From a checkpoint of a small transformer trained on Wikipedia: 5 heads of 64.
Each number is 128 + 24 x the weight over its row's rms, rounded and kept within 0 to 255. Layers, rows and columns count from 0. Numbers have three digits each. The size before them is the row's rms in percent of the matrix's.

# layer 6 MLP up, 1280x320, rms 0.0434, rows 841-898, columns 240-319
102:109072131163111171076128161151091088161107167146144179170118102122127126147094145150098115091117100137118130091120106124126141135154151109162104108161114128095125130161104135122152106134164105129095155140089135139109135121177126101138138133
099:143127122112152149123143172110158136123151149130090162141161130140119095153138059174089135157126123102136124098125128126142125123170161131146087092179128124128151112109127125117101131131095110111146124116150115091176167108124102140128115099
097:087116122133085146139123123089138130147125124153112129102113104127144173141125084139120150145121132138128121144166102122084128143126116128100084117134113123118117163125117139109156141129120190122128138112061153145123133158156108138108151168
100:121151132097127201135183143133172130112119120148127160098152131087123115115116131160142111159131132173144177101105148162160139127134095145148149147106131128118129120151086153163084158144136128177105097113122167094134098145142118139123127106
101:094143117118117123135139121138101106124117141155121155123085134081144143119172094082128147130119110137139139138139099145116154148132116143123116119155122140157146119169166138110106150133090138107120162112111120113104153179111136134101094123
104:136129110127137131125122122149163125156156126145136180157154109173102138108122120117108147164161124119204146125140096125129148109125118118108090092142123140100117140151088140102155111122113135128134088137124116122151126092126127113096146158
099:129096123129104101125140099145139109116162175090107166174088150111116119110081123112074146081167103125096124119146093105172145124106108122094131152134119133122139118106103149134106114130135113100134085119115136153097118135146139145101104164
111:114112098160088088119101104100168174094106087156155105099110103130105136096124130109106179099156108101155096119137142130128112170135113160099130119120115138172056128100140130103104128099062124153124171137156107128131155127127107153102134163
098:149165160094120130110175146152151134090141137162136122105119090138153120128125134120122108161096107093136166151166169094149127095114138101127138139174137144146157096129094135096101130130113155098148160135150131115149123127154124128143095118
096:091111160138123148109161138152137079161128116113102131117106146099115120137143120120115162131144132133127126150168126130149138100100103149128129114124162133118095146138119148135110110131126113171167153170102089096150139098132160157134137114
103:170158120160101150105103134119126139147183137132160088181117122136166113144112103135088156128137145155112136146117120131150079111144118110129124133124103144128131106151102148120110125122097150162101068150122127116146113157142124111108086141
105:142102139130118127106118122095118141130097143121064118125153156084135151087132134108135087119130114133123139153141136136111155118088110119095142186138125117125126137123086142148111107132136111158163121123143079195116117119130118087165155164
092:111153147119157120112133113147089129173153116120102119098147165156148170111120121112139143116163107122114091150126109104114118166148100133059129152156121148148114136173144133151133130125121106069108126099118151130171075137102139114134125112
094:140107109084095102078120138156085143074170100162137138123133108119114118122137133107173122145122154136116168097143137128121121121144136116155135141126115135146082112097158107122124139081151143150109110127159146121139143122168174136108100128
102:121147199121114121092124099131103117147146152109111164089178113116151101138104113146158162118169106117053124187108094140122130123120137144100129130099158122148098139111140132120127147114120155124157175156167150132136115126123138113139103110
095:124129108108132153114169161124133139107122103133110132133108145149125117134083138126170104164112078161131147147135121115114145167102134140135108138172144142136124045145152142102145128149130116098114177127125105157129160155143122154131067133
101:152105117138167109107121113115102101132119154121138151165108132096136098156124148146097122099150136102166104144168093085078119125153139168129092143122113129132101142123066093144132149121097113142146099116107144128132121114107135115078146113
103:129117133148108135132130143094089140170116136145175112125163114151089131105125135082137112175131128146122155096125141089135120107111114132114106130122143128130140135183139120138177104121134108170121119148128102122134110155136081153132123114
109:075118117145114125138127161135130157129142120095137121145123167126087135111108097156130123104108109132117121108137122161094151095110140132116112141134128182102112120132111109147135105122092177091131108133127156142118147159132113104163159134
095:146152156085074114146154150129141146095127137119145110132171152119115137129112114108173130116145094119113153144160163073117161096114113133113155108100137123172106129092118148151130118177146136135117136139155116101122106097153138085141116163
097:090078089114107133125155123118118140145111113134135120135129145168119132152145129168117072102111117145135121106115152137134151154073126129153152118121141133111137155110084128146155114117139167123160123130129142160113138106125119119094141129
102:126121116139115135128127129125138138115138116157117163143092121143120125168109121140143142160138112121116143120108108094139110135139114128121130122109150188118155135149129102074180099103099102161131138148197117113138144151081173105090116143
099:100117125133115118150145156115165133110136122147125145111127110152139138154098145130111170109113144125140088109125098142151101182134151110121148053126137180129113136137145081139143192126172168167113083150093099145121128136103118129123137131
107:102107142166077119161103141094082122127131098098106147174143124136115155135072094150152107125084133123108122115072152101111132073123156113124100117116084122132151141132133085136154124146153125148114176100120131157128148134118160156048141106
096:121148101116111118172119131131138160116156096180102118129145126136119113112108151122157094129129118138128114114082133108130149129113122126111127150090117115107134105133140140133183138122116156118183108145152101113120092128137130124081161167
097:127129098118115119119131154147131141128135156121114086136117147123163111146134126163120167093152140145135131174108157149153152099151121128168102138110133098118139128068106141133154098101090092141095173158138119098111114115130154163118128162
101:090141112129118130119150125116146147133123085106140158144121110098146164117132110120149115161088088133123138149099112109165129112145159163147098153125103137135128123172154124134157101124141136075124157101103139122089127107129083131130095145
097:103174173105065134110092122119118159148102115099116150126124134122148132109119147143129173133169117093145109112140143103141162101128138157169164091132088109136127116076114178123109130129120141151126132097094125140121148157164127130106130120
106:145126137114116107163144104179115117110138132156118152149156112069171101120124113115138089106180081097131160135111154134104097122127106165144141150096144094099148124144118148163092147147152137122127136169146147134198137092117103117129146160
100:169128139127115139138083098118097172117112116139156105119124148117157147077115109153117189105133104152116126104120080127138149135124143145066127112106117155113128083130165122121136118108152117101106108151088135145129118147142118139143113120
112:153128077125116109113120144123158139110140153110140124140098165136128139085098116106146141162142123136164166130120126127157136126100134139123143136130138091137112134130132055106095138147111141153147117138139103113161140130124140141147098157
098:121120178124139122108132159087118122153101150120141111117124115152129098156153100077151116100137165144085132105147085133190145100147119132131167116116128125127120108133126135108156115151108155143116185100108129116080096133158116099139083137
095:157138107122166122090125077135158149133109117138147150142109140125144152099129157075174157113146133038125164140104123103120109120112119112153137133117153126092156159154166099142131174182119093139146143107146143130098154148106122118120116169
100:115157164145093067155132101140164144097102184124123115112098148109150127150156123119164121154127168115120093167148164151092154141130135127103184170116110176173127137114108124113085113156146128148103103137122110147146110134114096180131090135
095:130114134071132159082146146163129135126148122085087127162113092128124139111083121183138118143093153120095156133071105123152130094131103121129128129141115139150157091135110112149081134112099113184112085117119156137153117134128097084108118097
104:122138107135138104112110118157135121133152139120142121165166159093131164124107086091176123087093126088141109117104123110131072173124125152115136124078123154131150102154111108150152117125115131103126109131087104117106150141147151141092117147
107:101128077087122137158177148122154100110185135140114138160143100147141116123103182157143094096155144144123122097140121103135135161104128106106130120165135129117133089126118106088111121114153122123119140172108114112126139123166138072113106138
104:153159128086113129157157095172138186117116147163113101123128124102103137088131152123104115122088137121152132130179121095097138116149137110126096160132104099084096170113120127113100129135141148150136147105111177087134150158124142134149103119
101:087121104088120105125114099112141137162119122152131111185153151099108136084166134135128108107124165110172111138144103127125106150121101132105109116132151123140151152123121087177115138155129141134143109121127114092118131156166098157138173154
096:183116140113094088148135103125101111135130123121104114085117134121137135102173112121155107161144120158137088118147133182158151154144130146156136143134126146096123164149095165193101093091112119138133121126187125109122119128109115108127086125
113:108142115104117119093126137129117166164111138149114156134095087110153148161127125136125118114102185155144103119123146144111122157099134123143139113129106141134145187145132105138129139118105146153120132121120107099130157142130166075114134141
104:082103108141120132146121117126098104119110133129113121173132146112162179145164113137146080119099154154176117118118152158168124097151118133144145107102121122109140111144153092085125099104104106085116142143131117130117126137093154149149127116
099:138153123107150155092178131143096101124158118084138116140119150120160131120118143131122157146093157114087110104150155137116096122125125116077090122125103119119154108132079084132101148093151087149124163123130122116098162127116123103132150103
098:141128121101072135145149104102133085079137111123121149149108160138154144119167144157116151145120132130124123196147160171121096092089155164180103122159116127126159132130155139124142171146109142115104109162107113122129143117143120143082129168
096:132136115128176120128115103154124134114152149171106117139148101109119140106072099118139076079110127135162148141130096162149145150157133143162092139109159137114148152123154147115131123145127137104116126134112163154134164136120183125139151118
102:104088077087137147161128142092113135090110086114127100137114137105122082140110138076115111125110135154117165165128147132136123087136126161110122142139132084123093063121185105141115123157070118122093196126151147121160127102109106079122101133
099:101131135151104116128162102132144128057133119132133139102180117122090102124127178107076126127167108120131104114130134134090126151105109145078132128152071178132173079127111095104147145129111146110094123168133100113133129139136148129105114116
107:131137138109119082181111096133163127151115134136123109147153112129112084104110123117122129114128158157147142130109134132146147122129146156122134152116108115131155132105123135123093105137202128120095128153170185151143152141136112110113116099
096:130173099103134115110094136083094090145133155113135149132107140138149124121095088119145131132187162118105150135121139106111140105120117147164137181124118118108126166136130141144135168128119155103138154121117119104119123133132110118157115136
107:142175109088097113084133107125095121123099142093119145154096117134088150153078124120077135080161144123149107138138134124154137136112150170138150066105119157146094106116124126122127162112074131119073117107163163098140108119121125150133123111
111:106162142161126169123127126122098108133155112152113194099142125138094146113109121131110139111109101102131103130153124142137157145099185090098092111120134108138162092118108069136081117112133117132138152133124146146110106123135127080103161088
100:153140094169114065083088169094137174110109126112130133136145116128120127168105117175095122140138136154099140104120124168137104138113149124148145169110140117135073133117142138117126110100170134118098147136180122142164131134133102162141143117
105:138129144120112130134116099126147106106119097116140110138135137113130115104151112124140133132078140121144120155122090126154135120129114156179156145106139135131099174163120129107158177111136091168165164148098125135158129135143164107119093145
096:098092129118115140173146149069115139095130113129151134103136155128125121126128114156163125146169173153136115112147095152155075096157137163128134137134103166080146124164132109122148117108163121132135135123126151076103119150163102143134148128
107:114140114122137138096151123122119118127101141102138155147130070178130127104110154137141091110144120133152147113139146119123117096134104117144107117156152121116093094143131113116117126125120159131159107064143144115107138122123148154161122148
101:119148124128099133160113151162100133142102124128139107171160106141146136129098131145113138135097136165115152171128126116129138033138119098148130123154115167118115180149130128125140127134134130105115171115131112134102136114142101143113114128
101:120121140101135122117133127103145127116055116133164108162135126123157138126070162149145143074113115143125085142151097135111177127106135121148105097141090150134080120122145162133103082153105116135120110154083167093103099140128101145110121142
096:150131162088106139158087122148123100134149121104105136111148121169090107101122086138165104129164135099127163133178148137147162126103110120097136109153079123138155138166094162142128149082121141152105144125146142132143124111117121097117104066
# layer 6 MLP down (transposed), 1280x320, rms 0.0434, rows 841-898, columns 240-319
101:139122126125129140114122141157112169130157176154110145149176121107118177150113075127132078109120137155171111108110122132125127113144118137127112195082144147126143117161175138081141128134106111159134131144117144125126131180189124149117123119
099:119142154098129141184132128125141113109120115145144104093147103136105095106132099140112109177153118129174123110099104118119126152163133107075145104174077113156170104124148127099131073138149154104144125091151158114121139105104122118082113068
095:104095081143129164124099094119148152173161174100114158113136104130148073089157126142147148124107101148108148179139172136137099135134093120115117108133146137098126100128170132120109115163145121104104049106108125115126131115122123120149125118
097:134123129127113168136142110135125125134158164112111150138149149085123155111127135159172127137139109144121161123111099142134111091151132059141126086114168148134117112088120120122053132114088165155097119129098138140119127133093167134144160115
104:106126111125135158125080136090122149111101169146144118126117162105133115109112085122125109122106100157116147109082112171160088164104120171160104132090100110202142116162107101095103139151105151131160088070116129094147135155141096133160125128
102:124097138112114150158122140172123140144118131118127176137122137129103114131128149102130122175119090120143132144107093141079129122143124127093123139116177108126113123145128144162181121115130141136163156104129125147124144124106095110104121145
101:130158130133101168149148118144130092094145121128122151159135165136077134066079150104118110116156154111086148095144142111113150107131094123150092200128151073084104158099114116122109136099152092165111091155156132127087126137141167141143107130
111:088091144146123121128126095124124136139099161166156130127139099140083154089151128128096112154140084133166132109101142123103115144128131121112126119132158120142121142122174094127096167133103184100100147191172156143137141153128120132165079148
101:137162170116108192124179156134135116127158171149149120117084090077139121141131176094115107156099107116123170151159117130120104139159159154133140154092143142103130124144148132121105145094128133120141157116166142092103137124116125173135163098
099:089096132185120129163148085120132126114074124114140124159129115113148124169124131120124163158121128145158111152177125085167120194109154133062135118120095131117081125105120146112153141148080126140117136178111100154144121108084102158088098148
102:134111145132124141152085153107151150129199141138153103116141111122131089113111143145143143133139133116150151118117110115146129134117082116119120128112154147138119098071124109117114102125104107126098146166133142102135092168124124148122113152
102:138116124111125164093111117103162143112118082092132139132127145090155153124175122103143104126191110099124105161158116131116143162152139091130105112138135156132115114134112132128096141151122132166115157154094076169132125166069125130105121095
096:156152136122147147148119131101139145131128157116132157110132133148138147141130134118128154040131126131137121168113121110136172150113137140128122140134158117124142102146111166145187141126116145107099147131146142119150123147132124159132172120
097:162105138110142112102127147084172144131137149167186097150142144075109118192153100130103111143181143163156146115139084169154126131151111118161108142131116125120108098105111102127124169084119112148111136132153149106138165120158145191123158112
101:132125146126121138099142144172159145158147155128127159157139151084141113132124129113118123149084134120095113136117091121128154134179109124097173079133157123172113133112147153139132116100140108104112118144110148108147128125105107092116122118
094:149128160167095112098104160094170142103095102123150149111113107130121115126141143143126104113133090108116124106127092118142141134112135099112132109147144090114118114135148165110130109155123118113141147156118157124103128167145121100130101124
101:134125069113139127150113107150091128143127170126104131127142126092097135153110149138100100118126162119091148156076136137122134135128119133134146121122165123161131144104118103084148154134139123114110107127148153159123095138128185163118104150
101:148118140164106107098128169112131167130161144132129127162165157142138117082082117119180153153109139136081138076161130133102110092130095145158096142172110083149116127114128114131161123143121114161141175143139129134107154153150137154087142129
108:142119097127131123138142112118122123139156112110139131122094139137100166094142097148109102094128130127128124103138156137067118129094176130118121119130132147105119156100099109090142142136135111114176151117147169091150156148137146105153149114
098:111132137118098140173118179124118148120128126133119112186152115132132158142104123082129182100102170096120104116183132084133162145136145119149153128088153129140078089085139148162081123143124145119098125177133066121118124137082112125148140159
099:095088129129110138147155117070116122161134119079164125174103095155152166116096094133134114125143120140122136129143171141145157143115103102119091135084149110122125137153091117140160162184115120122124140154107117165119100134135146126147179118
100:132126112106131091178136145147125132124125097157135157138119155144086130113140122127119133132120079132150127132100129141140138156156130150092088118154141149100157101120144111092151110135110125132106110169104138095155108154119132123116073151
098:097107113121093117137146136133118123101117113161091136116119115140143115130114110154159151083110184118132096113151133131161119147129085093163125116130128151104160142092127080137181132126166167123151100152124123119151131141089143135183135179
101:102148131076111085120094158095110159134117109111103137132122135122115097103122102143103099135112143110120127154133113122111167142105115109112113155130104110129125120125117069086097132128092144122130170095111137182122126112124131127092064174
097:148142124099107123100170095126133136121132121107161126100140102109116134141159160133147131141105031136131155146099095112100137155136106109144125126152117145069117150145146150142161127122112114129150152126104113146168147129181121112120103111
098:141133139079161122149133111152154100146115131155138140099122172123167118150218157137130125143141121154097131101131116122158119089156135136153153140086147098174150091120140114141100095148095188140159166145136142134165148146121096129113139121
102:107119072087085101094147115135167119102123057136139155146096155135173164132120118154102147150155105163119111114142123123155109132119146125104100114112128105107111115133123125169103104146131129067130136126109104119083132110151122115129134161
099:165158146127109133108104120127113117147123125151142121078100135136142104114098139112062131148162128100122156128145135144118209112133111107122153149099141095097149147117142153096087124123114132132086123139104123125107124156129115127097102156
104:125118136163129120138167153177122137114144128103119149116115124164169081165111130126142137133135141149165144069135128122138117116117105114169114137106131087157165115164097139147088128170141152109106117125136138175167134140130150131155164127
103:119128169108125161147138122107144178124118128127104146195136109083156142113105136127139158134125144122169150129122102149089121100118141085088120123141104185143141069117127075157133152139166133144133105136095157139133119102134104147158111142
106:170113146138143122111156112127149115159164110095145137106181166132148128111135122135183112128142105140156212135143132148138143142080114118123158159154135125131125172134101060090116136094109165164171141164145099123136111136130112109164110147
097:150125080123160153092099121134125176126145118090184153123118124150053119117129083121104149116160100133148091154109144116154164142133081131104156141199099100122167124159130102114132167112128127096136151141116185118107133113123139101123124106
096:156118062157149138112142092207108197151091098175136132110119146147165142089098150094152109149139132098145130126125124176129142170133125103107118114159143125127157155147142126130119155137146114137103162167098158112150133142111143123152109096
101:132134122155119132134082152172214131103116190115150135129115132055144109097167134181146120098139143100140160154155116133143140125141159111133135115071113180139152121162124111080104143140113145169099123159118141096123149143134074139125125129
099:140127099134097097098170097164126137145096123102170085164121133136134160156139115137121147116119095118129149132110120115144111129143142090114122100135141153129087101118155156169158148125106161117152124127168116132159126137159164134102139096
104:104105124158097125149167116131109175119112167173126109130154152137129138157084128148136095101117132106088133102105125136137119125148127102107146134098116194104126171115118135123116132085139138133152128137090113122101165161151126134156164157
108:133172126128081121136129141125088129077111106101135110109149129155071124094162141088137117186122121104137120118092153129126131149098122102109125097142122117144091053098127156086135144163120138090129100143134155146136104144098141102091167101
107:151157144126124155156117131138144142127132116163129154116091164121105161124151159097051106124158109125151128091146123138074121168132150110118114153137147154134092163107118124111113108095113128122141127136126127096121119189150116086142150144
103:104116127096130113173106083126148143151143139099140110148131120109137116086157116106122136123162141118160128144140101129112107187132109140083087110137146106164114167164114110152126141147125141177135144109149062120117152116147159106112175151
098:122161132112108145100150071166141119140136129125118102175118139099129158121163120079153120130125125174142111146131123115113098118139069098153120135137087114141142122108157167180165109107127121114140182112163137123117126111132142127164088066
107:125140116167092122131159143133118136180104125115153166128152098099120162158120109132131091114116189117114114152143116143125125120110143125115136143124155090151148123138176126136133123152122117102127119114134103122150103106119145095134123102
104:110160133167116141112075146091142115130139135146075119096106108083143085132158122129083115104138113162079139128150125148149147121156119090111139140157156079117136103161151109119121114100128113105147133052136130128136139102122130139162105134
099:149125141129150141152157125117114109100120123108125137108159153120128129132127101120112132117111153069140124159119169143105115134148121088084073131089088119121189136121126114156141155127129129152133182108178172146120124129097109138157139128
100:121097112109100148133122168110138117124109136115120133151136131104122168158149112136114112166143162125140190183098181114080138097109117177180154136128114132122139157121124134111114186154094142138143150153107196174125123144109106123150098140
096:161121125124097180119113103116136140113114130091103072183139154121101098128140109111126097127095144136125146137115186125138135141084124147099098171131160118128151115141159159119139139100168090159112100130124143118153151121108112114113150111
104:093115142124101143179116106126133134151145074152159139114098139104140078153115131091145119147103078094137146166124121097150133092103156129053099125175129101102111110125122099113129174120114112087152154155113095094156147116106112146118114124
102:124135153110120118126132099124062157123105107082108151154146099128093135137157140125109136107102102119115123153132138122142169125110120162091084160128126153156137123130185115129163130132109145147114177169097105093143128115110145131081089108
106:125130128131146113163179153132122128133120117133160100141128127101074107129108150122134134107141197116120157150114110160159100118119108122141132138103158130134136110129133123130153153150164118132097105130152178125163079133145165176126157100
096:163069087120128082150128136132112080126140125124130146103135115110159147086108129123154125174119151116130177129103140152098102153141116146145125086150141145111142136129126203146068099099094103061171129137112135159115100124117079158146139142
108:154151111102155134087110176144104120107086148142112130108106143132112093135105081123077122135179172119100107113161149117143089116099179131127180085132109121127130116094088142126086142130136132138099126129157099122113085136135134147108134173
115:117137128133119170160138108163116126119127108113122161134153105142128191146113094135110086121137095090104118157131141133132097102123168065112126150121139154112115138131115126075082149094111165133117189115161130182098145165137131088130134113
099:145097114124176109136133134138103146125166107111159160128123146102139133197130126126107151116149119150159086134159179144111148184089114122180150117179107153166101122133144101095135124138156137115161114130174162151122124169079081172186117139
102:144166154100103110112093144157102101136110130106105135141124132116162107142158127125137184106103159103145105150145124124142129149198158123193163122122167117119105183109143132128139189175144131077136143103112157089147134106151126104141083144
098:127111108120124150146113088110137120160099137152121170150105108097147132102125122104133122142084125102105175134144107074145112143100151117141150138121095141118122143141153079105159088093097174124137161087140145114123083158126131112127125174
107:130157171134118172119146140116151098148156127121118148126127065148134124124121144096109139149176108162124146138160141170107129106146107110146128090101131132122132129138130132135122138158128122107162117125114100163113136152141163132153167144
105:135134138182150137155143111128141141118126088104142126121115112152119107102122144140124151096089121126089162141119133121135163099150139109141151140141126162074105158148135110133141092112152133094116086163103143103147114167134101158115113134
102:132143154096082127147126118122128099143144172096161129157148143157165120104118113118197142158137156098174142154129080127128186141112140130179106145159140106174111157112136136164147101121134099100138159160120166101139153120159104142085122125
098:160110113141127149125098106170074160108124144101162139097148122152120104171087161138145127137163108155091111112167155133159154151124163135100119128160119128101137138127092158107102140142147143122119107175116136146120097122115142126148156099
# layer 6 MLP gate, 1280x320, rms 0.0433, rows 842-898, columns 240-319
099:093126107105131099124093129163155140154101130148130072083121129146105093059105129115102162121125119103130168109092176093169095141123104118162135128141124105161154161065165123104140128091133116130141105120114101133128126149152140130105149102
097:162110165097146125137129080103112138108135130091161145148108140155064099106131130157120149155106121137133131123126135101138154096165103186099136184123100113084156140132096135109146154124164087142133174092148153121115152163118173114129143124
098:148104132093121131115157120094128106159129163120149114156142097117155133144164128139142129139144148093110148182166073107103129128146164108109145127168105126160136105059115111135145124134187163132092167136105097127151112139129121160155098118
101:098115131120108184144115146097139129194101093157135129105114187128136127130137137115120108128111124113144120169149124130128130149121103125088110128121129166145112156125157116141118091095091173148114144077131121157105108159110088107131132100
104:149108120117117123154140148141168126124157120165142092122113134131110155090147100138102116087114129117115111126131131160098123116109101176099111124149051151136139133084113115143116134109162145142069112138117102178123089138117131169168121119
104:162146134140107172106109128160154149134113142136127152122108117103135132103089192084149151111156166126159107124160123089103133145133116124128157147136152075094137132160106107101137125118110125140138153117091108128130120114128140146138130118
112:103091082151137147162126105147143160125087105162128122084126114118083119130130151133114153123133130135091144169139144114116101127080091126152141141129101141161097132069156094134093142093106138113089164145171125103131131143120114152144144160
097:101127132092128111139149139100088092174129140148123113175129140079127136103109139127132137088149104135156121140146158097127128114109126110089118158104138133113111129141118127152100105056127141130116088102123108151175073151141136122111120115
096:143143125124138133102109107119139149126122136127163089144083137161084118156143117130100084100147123108166129106140164131099139112064150112177102145131137185108149124133149160119109124156126145134119127111089172128115141135099121150104143112
105:098152124142143150141125155131166108165130141153103135149129101085145122127154072154109138123127102130170099130164173128132141171173038101160151124139081138116137135150086100102135123101140116187151134089115084130133100137168123120118105145
103:154104157129194122147084163122127107165142110125162156140157146125141127136120101102132136140130141179127142111111099128147133154115152157137115127131116139080072165077115154129145153157112109137167128148103154104136157128135171110171126144
097:156139139142115147112112118098175108116125112123112136129167139134116101148146128140161093160095169075108103109118160148117109132101136144158118151145086095114142115142120114166108127140121157122137138142088077146098189120143125120117081136
097:119099147155149156141117105121130112143149113113129111131135114115104086184113126127148106090125132132133145144151081136165111116160115107099189119144093133125151143119118109142126106124143120146178163145145103156137126129169119137092133111
101:105126163086154132142096155160216141142173128137127122146139127133126131164155129144119132152133105105138138185110095121091163155167147145122122122131099154113122141113117172151142115134153111125116154161114123117125131135097137124114107162
103:111111138126137132139151107100147139106115099114128144086086151135107110126127135164117102161096129130135148137142108125136119135177172141114110106109110149107182170113147121145106101139137095099123113092129125135135182127132134118132105135
100:102169123087114131162112131096150147119128156160115114112165148129116156106127120120094159153129113112116079151108124132158109079081171148195150119120150132151162117149103125145155127129116115143074086142153123188126122098070153127142147163
105:123118181105116144129056094116146097106108129136120127179135138131108117097121103132124113128161084151074102115148115108130073152085128081128128092123119139094115142135138104138121126118120153112093179153087096123100107154148123138098150108
108:160140108108140137138145112080126080173158149109133135143119109163138114118128127126162148137125149099164133112144144148143102136089141105155125116123098118074116139123146103118117113108118121123139129139138172131137174131143151132129167117
096:154122131156083081150104147111169171130121182097135106134117105120135139105146118110116146106079135130140127091136078096100159174113121142136138106084108169135117121156171160114169102093109167130161126147120095103160124134081093130137138121
102:147156143100153149102132162144129114139132124180102136128094096153144101144146145117115143143157163116086185126070120106137157142148145129111116128147141123140088087116087104150112162092120099146132124128138124077105102206110135110073098153
103:139129083085153141121113137128105122115162137123142105126114104127124114169096100149137072133145165080154101117131141143174080138113175087124129084153128138144111172125138111128104174127123136125090122129173133112115136091115126132101133092
098:080135136138097136138138149097076120127125127123153192162165142158136127140105124172185140075111142116105096125105137175167160140130096125153119120147110161145138167113138118113154144112124144150156141139112117116075111118140082171162131146
100:127127158091112113144129153104155109130118081143169089150105130139169156121095096137125149130097114100106132147195089116142121132121160100149158099114110123165127150177142120104147110142121172131149129116104116110131120117114130092084152121
097:150160137121098121133124131121110114119115166154156162133104133184151100155133094091150128137125067138123137171127123111148198083148124115123155110101135118149120153161152135141134145111141080154129084120109130110143146160108129137115148094
101:122104096148098170151099151145101108098098109193134099148123135141113164085136154110138106104100106165099125161132097103126108109160084097124120127111059157148172103117158110123129136107073119158111100112123129163090127180092140141154154128
105:179110113107146149087177146148157136135156191111151167153142116159167155113140116163145135126112115123144162089164153140102141096137170129144157128153156134098133121121144140174095102164153121185125143143146086145163118108097143121144058084
100:134176110158159138129076131106119057147106147165135098152116107134107110122077103135106114141148119161139127119053118120139132119142117160128129104138096129126192122156160110148144128122117140102138134113114163139079125144158142130140173151
102:181115159117116116101137107127175111069093150113124126130128115157109141102129115121133161148130150137135168150134101118127118126120130095104116144122080177159103157095135111156138164089160101146112162116158111100096155137168139120168163147
106:154122128155096126128119081113115090144118134120155157129089115162140119182104130119130125086105112110142173149074173104182096149167113088125174127149083121121111130109145154113142124140127123129141114118121174123130081126108150134167142095
108:124145144102145143143106140142152151127120129111157131119071125141143160115094103148105149087139107139116093123129131138120142140154120133112163106092071163166129119136140126177116084156108125178084114127134187083136097089122142136105128098
101:130122145140158116120102118138097157109127153126106102148149089092113079132111125116163100156107190126083140074171140126091085130148132127102092131086141158110100109142138135120160112162101081175143152113109136120105121148095126151144106108
102:102132126150101133120119118147136139139143130095168091140148122184181095151098122121135116151116124112111146147152109185127120122107137148153097101119162122196124077104117115136133078121136182131140117171159109103135131119145153138107114168
101:127108092137090132154126115146106175146098132136163168165113104113179086122097126093126151143165150090143114155119090107107104124110125143163128090124124164176144151147147134125107119157127125121150112144153117118146130136110116137129109108
096:145114138129119144150130097090143108100134177090156092086171096160116098127119130113116152131110090100162131119119134112119113176097127127143145125121154111134096090121107127132143131139155100133114117106136101138159086092105141158152134129
104:142125110127100130136131096126161116108141118076123090138143133114084156140169112135132141114117141080118110146148137125145117153143141107090127151106133168142126151127138123131124123112059128107126129134112147149154122116135131129139119155
102:094097096118169159129128167159151151144142111143102111119123117157138184154113087106155121105069128164128100143141104135104112160086128183128120109125120133092111138123139097133136082150060101132140126165151136144122109160125082114103142104
103:114112127098077126191113114113150133144130108121141114115106181119101192133118130100117131137150094108131115135106114159139138140140146158153123126118114135122157095150097121132101159187117126128093141155165109119128116141142083110131102154
095:153125135108129118094093104127155109112112122124080152157136143139159134090091147121133131133134104153167117164160118100106128170147099110143142163120105153123124094118121137159080140128123157129154112167128124123130109107156146141129139127
099:133126101041153092134122124132131136111112138108130117111150130115096089114189114108123132106144095148171087091157159135113149111142109162141139110106098102114178154115136155110146119147112132115120148132171154120108141179148155126105095128
109:137151131127101133130131132147114108144143135104149116120140098152127119127149127138118087114119096104145147179153141117150129164146179159107158137145090141110128133104157143143137112107145162134118121118160115129206086118111154087118101102
105:097114146131104117132139105134112196101158085163152167142127120114183138114110107151131146171160108141060151161190100118110162089102160106129132116139123154126134136111106117132134105116090132157142146088142118132125130125133118125106119115
101:126116135118094108141135115115141145073186097127122113118181164066106122144115139073112148102127131139154151108159176097108159140116090135111116135121122099141154113139102155173144110117151167122136142139139137130088136149151153115145112115
096:105145177154108141118112131151122125128154107123123151160109111096077137137121153127164172108167144150112175143097130136162119146133182133106119142154097112082081145108103117134152115145183149149130133106119153151138152122137119151144127139
097:136154123082175130116142100115116106094124099104097153132156153150150121125068162136131140096146137114128159132148134115142150090096095134118115085134117122074126134134128164107102107122147111109159129106143119170106099097135158113086114147
099:131137136095168096119107125167137120113139181123116099135145072159176150141158107133139130162087110105119163133099153109104148130171106130121148079133114104076105164125151115149131172133134135128156126139116150083160119098125171134093115135
101:105153149125129112108155128151115158170127109136132180158109140135100156086121137103129168121141179133113148123160135118107115133148165119125099173082211112142090138117131101102111070103147095148135099173132157134127130138127149168142119153
103:152153105110112098150138128141124147150141150098158089168123108130104147147155115123102123166112118141123136115144105149108142139124125111125173113133142132150095127130102124106115121104134123128110118087183138125127108152129097129161108084
094:140115125086142148155145189114116149152151136158122183156118114130144130126127127106158151108180154147159102145142133154094131122105089099141174108125132120122143166112153132108144111137111122117099130144152149115164124112136112140109110113
098:149139128134120124163103149105149111134124105120145129147137126128078137138134125114140150118110166114148161118088069154137131150158134181081116139120144156071162108124117178152111162148133129156147151129117152163133113140164132114149151161
104:088087121080127088128137129107160147142098166099126115111120131112188122128137160154153128160113159163150137119129152156104127082130107144127153102119101127141138130145124109117142108139132137170151096114127136120148139158108103121157155162
103:105116109100140067151096133127110133151111098088135103138084124136132107139097115140131134123101134124141137108066147127134134186130119142129141108134119155142115124147176084117148145082124148106160104139172160116135124119125115106069116101
104:102162133104109128146088148149121138167104110196147132155128054124115112153186124136092117126137115125135113123130136102148121132127086087120111086125148138129150090119133176128097086134172126136125132113148125149105132173113168113112146110
106:110126139091132140098120119143146132133108113142076100088126122105126109156157164089063118194115148120146117126113127183136130103150135129142160150128084144133156144140085138122171106131084144134162100081125125080144103175148137136186118106
104:119184097111138142106157151114055126137173092162145136122126118149143181145127127086133121128114130110106162140142134128122125126149106136139109145096133202135139122135117161107148139118117136133142126149130155173152114145151128179107155175
097:114142169134132161135063084124129173128073118128101168146125104124118164145136107090116103152124135147082138184131125113142116107132158107154142114143092119121108143150106110163134096125098116143139139108137121144129104093123086090119110099
103:128154132158152154098157180165113150160120131127113111107092100120081132130123112090079109102126124136099142069117096155113152101159129140108169147144174135142109107155144121125145127084101110142117145115122125145101110139150129167141123110
100:164109136130160108106192122105128114126106151101144094141119103117145149118101137106149123133160165139143087132110109141109149098109128077147155094138163127144196172104165121094122170082104172115146115126150095098138113122112147162175170149